python train.py --num_hidden_layers=14 --hidden_size=192 --num_key_value_heads=9 --intermediate_size=768 --hidden_act="gelu" --norm_place="post" --tie_word_embeddings=true --init_std_down=0.00821 --learning_rate=0.000815 --decay_fraction=0.726 --decay_shape="linear" --doc_mask=true --max_steps=7082
Each number is 128 + 32 x the weight over its row's rms, rounded and kept within 0 to 255. Layers, rows and columns count from 0. The size above them is the row's rms in percent of the matrix's.

# layer 5 attention output (transposed), 288x192, rms 0.0507, rows 4-20, columns 0-95
size [116 116 112 116 117 118 125 122 121 112 122 115 117 123 125 135 121]
[[ 94 194 126 124 129 154 199 158 113 166  86 106 132 155 150 110 144 134 142 134  72 173  87  90 143  61 109 116 142 124 109 136 108 128  89 139 157 126 119 112 144  69  83 182 157 107 116 190  95 217 109 147 124 147 117  95 121 133 106 147 134 156 111 125 196 132 126 167  76 143 171 147 136 166 194  96  93 203 190 111 130 105 140  84 114 122 117  97  98 131 121 106 115  68 173 140]
 [141 114 128 131 138 121  35  94 139 100 125 177 169 153 131 150 189 106 113  95  90 120 139 167 171 119 112 146 135 125  86 177 156 138  88 117 108 176 134 102 175  90 113 159 139 114 125 158 111 169 191 127 113 119 139 200 168  97 156 114 102 114 106  93 128 120 129 187 123 156 169 130 106 117 132  95 138 107 128  40  70 109 171 150 106 145 104 101  95 137  60 146 142  94 148 100]
 [135  74 147  59  94  97 128 158 131 101 103 117 109 132 195 138 144 178 133 163 138 191 130 162  72  96 176 121 153 130 148 121 126 162 110 171 151 113 134 110 206  90  93 126  20 122 117 128 155 171 135  87 140 104  87 128 117 111 137 154  93  85 130 182 149 146 115  80 154  98 131 161 139 196 131 125 201 129  99 117  90 129 136 145 152 119 113 106  99 140 140 193 133 135 143 112]
 [ 92 114 150 114 121 109 147 205 119 154 124 177 138 100 143 131 146 156  99 106 139 119  46 116 111 152 159 104 133 162 137 164 138 178 156 122 162  95 129 109  91 147 182 123 166 153 166 148  92 101 126 128 106 124  99 177  91  82 186 123  82 143 118  90 143 198 126  96 166  87  83  95 216 131 147 127  78 202 137 152 164  79 141 131 130  97  73 108  71 171 141 154 117 126  65 126]
 [154  89 122 142 132 167 116 177  66 151 126 120 159 132 124 184 145 160 153 116 140  71  73 121  83 112 129 146 106  85  83 129  73 128 109 131 118 157 139 157 149 163 175 114  79  97 145 113  98 153 149 142  98 136 100  48 115 150 122 131 131 130 121  70  98 120 113  97 126 154  97 116 172 115 140 108 213  90 141 140 103 145 147 106  89  76 144 113 135 141 128 155 137 179 160 132]
 [161 123 109 105  84 137  91 159 177 131 116 159 115 137 122  81 163 127 100 160 137 177  76 160 149 154 106 158 158 140 116 156 141 129 138 104 138 139  92 137  98  78 147 167  60 142 103 150 154 119 147  47 161 122 102  91 115 200 136  94 112 170 183  81  92 164 109  87 168  90  77 143  76 130 139 100  95 125 236 123 126 144  77  80 179 131 128 121 190  91 169 148 114 138 128 129]
 [113 127 125  88 122  77 175 100 150 115 142 145 106 151 161 112 142 105 131 123 102 134 125  96 165 119 157 127 116 135 151 133 181 111 130  72 109 136 197 146 131 144 146 189 124 123 135 118 190 183  78 113  87 110  68 174 159 105 131 168 148 122 148  88 128  88 137 113 144 159  95 141 146 111  88 113 125 115  90 166 134 118 140 102  79 115 140 151  64 139  65  78 125 120  38 121]
 [174 153 135 158  85 138 129 156 163 121 111 140 108 131 172  96 130 125 137 107  98 150  73 122 102 120 144 143 133 127 167  53 126 135 141 160 104 108 125 137 150 130 109 126 110  93 130 165  99 123 130 139 124 112 142  65  99 132  89 134 112 166 127 132 126 128 105  95 100 159 130 131 120 112 114 124 174  80 176 104 137 137 136 142 100 109  73  80 128 101 148 145 130  65 160 164]
 [146 106  86 133  96 141 132 103 125 116 122 163 140 136 151 163 137  91 175  93 148  95 120 142 144 126 147 123 116 105  94 109 128 105 201 102  67  97 114 143 119  89  85 100 136 140 131 141 123 125 114 178 141 126 152 131 132 159  98 146  80  84  80 140 169 118 143 107 114 122 113 137 118 123 135 204 133 104 159 171 156 110 135  77 113 144 156 134 221 138 121 128 142  97 109  80]
 [153 138 132 182 112 125 125 121 123  82  84  93 174 151  69  62 189 135 152 132 160  83 101 207 135  62 114 135 143 157 148 174 128 122 140 103 145 142 148 147  81  96 111  97 115  96 123  89  92 110 149 144 119 102  84 149  53 111 164 141  83 126 143 107 150 138 102 160 121 134 184 147 139 135  90 111 139 155 166 104 153 147 124 118 147 123 115 161 127  79 111 176 126 125 113 228]
 [167  71 159 111 154  93 104 147 169 119  82 116 128  78 126 201 119  64  96 149 153 159  95 127 141 138 114  68 171 146 179 129  50 140 106 112 117  59  67 145 120 134 155 111 133 136 116  93  93 138 139 119 193 165 137  87  87 166 192 126 146 146 117  50 100 119  91 107 138  84 150  85 147 156 120  45 152 127  98 162 118  96 139 200 105 131 148 162 167 140 128 116 114  81 151 123]
 [130 161 120  85 111 133 153 159 159 225 151  49 111  95  93 200 119 127 143 137 108 106 158  98  90 148 162 136 173 131 198 131 122 154  70 120 106 119 131 214 178 115 142 121 134 147  75 136 148  84 151 129 168 102  93 114 179 141 140 123 189 114 121 116 122 147 144  93 108  84 139 116  84 101 166 137  80 173 138 161 120 135  96 103 194 106 100 102 117 129 138 133 111 106 134 135]
 [133 136 116 112 127 151 140 115 165 183 107 136 105  48 141 104 138  64 139 128 138 157 165 123 101 204 122 106 173 187 183 140 145 122 215 159 172 129 188 152  94 160 116 131  80  84 155  99 101 124 136 106 133 153 146 140 103  77 124  62 112 120  60  89  39 130 102  92 135 168 150 160 127 145 105 153 145 131 131  96 152 130 119  67 143  99 109  98 124 128 147 124 143  53  75 116]
 [159 159  93 104  78 159 103 130 153 134  93  89 106 128 110  98 158  98 208 124 109 177 159 145 125 126 111  86 130 128 141  79 105  99 151 123  36 114 100 129 113 142  96 161  75 155 135 126 149  92 161 139 186 125 134 186 144 143 131 130 151  60 112 125  94 110  97 109  57 102 128  89  95 151  66 110 142 105 163 148 117 114 141  66 124 141 137 157 132 107 105 139  87 107  85 139]
 [ 72 149 104  56  95 136 134  84 130 181  80 128  98 151 137 159 178 137 126 123  83 115  90 100 118 120 101 148 138 106 155 130 129 123 110 108 135 116 167 170 155 106 115 150 119 155 128 130 145 152  77 115 120 134 182 121 148 114 109 121 157 168 146  74 165 116 114 183 115 110 139 112  97 136 132 150 158 179  86 174 142 141 125 129 106 141  92 116 159 133 202  98 148  52  96 158]
 [112 162  94 130 148 182 143 112 113  91 128 107  62  80  29 115 111 114 153 168  88 181  46 180 133  67 177  90  91 120  99 153 184 148 127  71 111 103  94 116  98 110 149 128 157 149 153 115 192 159 114 127 106  80 119 118 155 140 171 171 137 137  70 135 173 110 135  86 160 149 128 102 165 163 123 204 130 147 126  92 151 153 104 141 195 140 134 171 129  79 166  92 116 106 138  92]
 [189 142 172 166 180 176 100 148  94 119  79  92 148 132  60 112 154 147 143 154 158 107 139 124 125 197 104 136  94  79 149 120  96  78 199 149 136  32 126  99 134 135 175 153 113 144 202 156 118 122 105 119 181 115 132 125 174 165  89 114 131 118 160  96 162  73 134 153  50 134 108 143 132 160 107 117 129  86 134 180 139  82 143 129 119 124 126  54 129 176 160 176 107 121 147 206]]
# layer 5 attention value, 288x192, rms 0.0911, rows 5-20, columns 0-95
size [132 136 130 134 133 131 142 127 120 131 123 128 135 134 139 133]
[[ 37 127 135  99 149 107 149 129 159 106 148 160  96 178 134 166 136 169 110 100 184  89 104 213  87  60 162 157 125 143 145 100 192 113 105 147 125 173 188 173 135 122 128  86 106 160 163 134 123  52 165  54 111 101 148 109 139  64 113 168  90 127 148 151  85 202 112  88 108 130 164 122  91  95 151 126 108 118 133 140 120  86 128 147  96 138 146 149 104  37  94 107 148 186 116 181]
 [118 151 101 179 126 111 185  90  79 131  91 114  77 141  84 171 155 121 113 154 122 170  41 117 109 152 117 170 124 126 127 168 166  57  90 126  89 128 131 111 142 116 106 116 170 147 127  67 149 147  73 108 143 190 143 116 152 133 148  92 165  89 151 116 119 130 178 165 119 132 137  73 118 172 113  78 153  64 142 140 137 147 149  93 136 127 115 165 118 121 132 114 140 161  96  90]
 [162 162 124 140 108 104 142 144 144 133 158  75 162 131 118 200 132 142 140 178 144 138 111  83 140 155  80 108 155 145 133 129 149  98  63 166 112 111  74 144 143 119 151 123 159  90 149 162 119 148 155 144 135 145  73 132 115 127 115 114  76 126  82 162 151  94 171  91 117 166 152 147 120 152 159 134  78 145 119 149 162 144 152 167  73 120  97 129 152 141  70 135  94  88 149 137]
 [162  98 138 125 126 129  87 108  69  75 104 211 137 127 160  68 145  87 143 134  80 129 179 138 137 130 169 138 121 134 157 182 155 117  84  92 155 172 144 138 137 136 183 151 112 128 156 112 196  96 137 139 146  64 135 161 127 167 156 150 137 167 165 133 127 177  57 116 197  78 152 146  55 122 105 158 136  91 119 117 148 210  97 124 121 118  93 140 128 143 101 117 123 172 141  97]
 [147 139  99 177  87 154 159  90 154 159 132  87 144 169 178 126 151 165 137 140 112 125  98  93  93 127  92 174 107 163  79 143  92 149  75 154 114 130 115  98 159 128 131 137 105 108 122  91 110 166 118 117 111  84 132 131 162  98 134  85 110 102  79 175 131  92 188 164 193 176 157 127 173 108 125 202 114  72 166 135 105 183 170 154 117 123  93 143 112 150 156 114 190 151 137 129]
 [120 130 154  60  65 102 148  92 169 102  66 146 137 159 154 122 122 103  82 154 182 115 111 100 150 136  98 109 168 157 154 159 108  86 133  67 117 109 176 124 154 132 134 149 153 123 158 107 120 108 126 170 115 113 105  62 174 158 119  94  98 218 127 125 110 103 121  87  62 138 144 105 194 145  73 122  83  39 125  33 110 138 148 154 141 185 184 120 111 137 145 103 101 118 147 141]
 [ 99 138 124 103 116 162 189 139  90 186 142 111 181 116 109 112 137 105  78  96 114 121 102 138 156 142 128 174  63 158  63 143 170  78 135 181 142 202 189 113 112 169 134  77 162 126 161 130  69 106  67 145 112 126 164 110 138  75 189  83 168  67 110 127 120 103 105 188 104  84 148 189  99 137 194  61 117 105 145 115  97 129  98 158  98 173  91 148 182 155 172 105 103 111  87  84]
 [182  89 205 130 148 158 140 157 140 163  72 108  75  76 168  93 113 110 135 121 118  98 100 166 125  60 118 136  95 111 123  91 161 147 132 156 139 116 126 104 130 111 124 178  95 139 119 113  98  98 125 142  89 190 192  90 157  86 150 159 150  78 145 117 107 114 128  75  91 128 177 166 114 144 150 128 124 104 161 117 151 178 123 126 148  75 124 139 175 205 114  79 119  76 128 117]
 [181 138 162 116 120 120 117  46 107 100 124 120 171 116 115 166 112  53 146  60  72  82 102 174 150 134 156 156 199 107 109 172 120 114  96 153 111  61 150  98 102 123 107 170 100  80 165  92  99 166 189 114 102 118 103  70 162  59 102  72 138 160 135 119 148 165 102 137 152 114 144 132 165 145 131 102 138 115 129 116 130 126 142 156 127 125 131 160 115 175  97 173 143 156 128 136]
 [121 116 137 128 145 167 133 148 116 126 127 114 120 137 117 119 122 130  69 143 181 136  81 138 193 172 147 148 143 113 137 134  93 109  59 160  47 112  56 145 191 161 111 124 135 116 106 153 140 120  96 177 123 135 126 121 148  94 186 139 129 170 117 107 170 108 114  95 142 125 212 145 149 158  95 119 165 138 133 115  76 149 152 153 111  95 149 117 119 121 128 123 153 140 184 132]
 [ 97 125 113 185 114 192 159 171 147 171 138  93  98 121 112 107 189 139 115 153  38 139 188 148 161 106 133 155 134 113 168 173 151 104 173 137 109 115 109 143 112 118 138 123 131 145  94  81 122 107 147 195 113  97 126 120 137 130 216 148 143 148  96 124 176  88 188 138 128 181  81 132 197 115 107 100 119 162 170 100 132 114 126 160 156 212 156 125 113 178 109 205  95 136 110 163]
 [155 138 121 104  92 133 121 133 118 133 141  79 104 160 112 132 107 156 175 125 172 113 156 163 163 152 152 112  79 128 120 164 110 101 121 203  85 105 201  70 188  98 139 135  58 130 147 125 158 165 163 109  90 124  89 154 103 182 118 159  95  75 109 159  76  58 142 113 153 138 104 129 183 160 130  95 146 126 138 117 138 145  80  81 164 128 146 118 110  91 110 134 102 117 107 196]
 [106 136 133 132 156 111 154 183 153 109 158 114 107 142 169 125  83 169 112 173 129 101 160  99 115  79 154 152 125  97 108 129 137 118  91 175 225 134 125 148  92 124 134 113 127  78 124 160 158 130  90 165 105 131 109 116 159 165 107 135 139 127 180 165 115  86 175 170 227  64 152 100 114 104  43  96 136  96 128 137 153 188 146 155 111 103 134 168 159 126  98 122 100 116 105 166]
 [127  61 111  83  75 138 107 142 188 137  93 116 139  93 128 173  98 112 160 118 169 159 131 105 118  63 121 128 147 150 122 109 118 142 132 166 137 177 130 139 153 114  77 106 159 161  77 159  87 106  92 108 166  99 126 151 149 166 148 143 225 168 172 129 118 126 124  71 147 142 162 143 125 120 156 106 135 186 176 106 102 167  85 135 139 149 156 120 165 146 165 132 136 125 123 134]
 [164  93 117 148 123 158 116 117 175 104  61 155 167 101  75  89 146 101 103 119 133 128 111 136  83  89 169 106 158  97 123 132  98 113 172 144 113 118 122 101  95 127  98 129  83 185 150 139  58 130 148 153 131 151 121  99 119  60 124 128  85 134 155 146 122  92 111 145 124  43  94  96  39 115 130 186 160 118 148 147 116 172 126 146 143 118  86 148 144 155 187 177 128  74 144 167]
 [130  93 129 139 145 108 125 172 140 127 128 127 168 151 116 103 153 159 180 210 137 102 132 197  94 108 145 113 137 140 125 157 141 169 141 154 105 126 127 184 183  87 101 144 113 112 120  74  98 117 107 115  97 143 120 148 121  88 103 157 132 127 107  74 167 105 138 133 190 133  94  70 140 137 118 116 156 202 138 122 143 163 104 164  98 154 139 118 112 131 118  61  94 127 167  45]]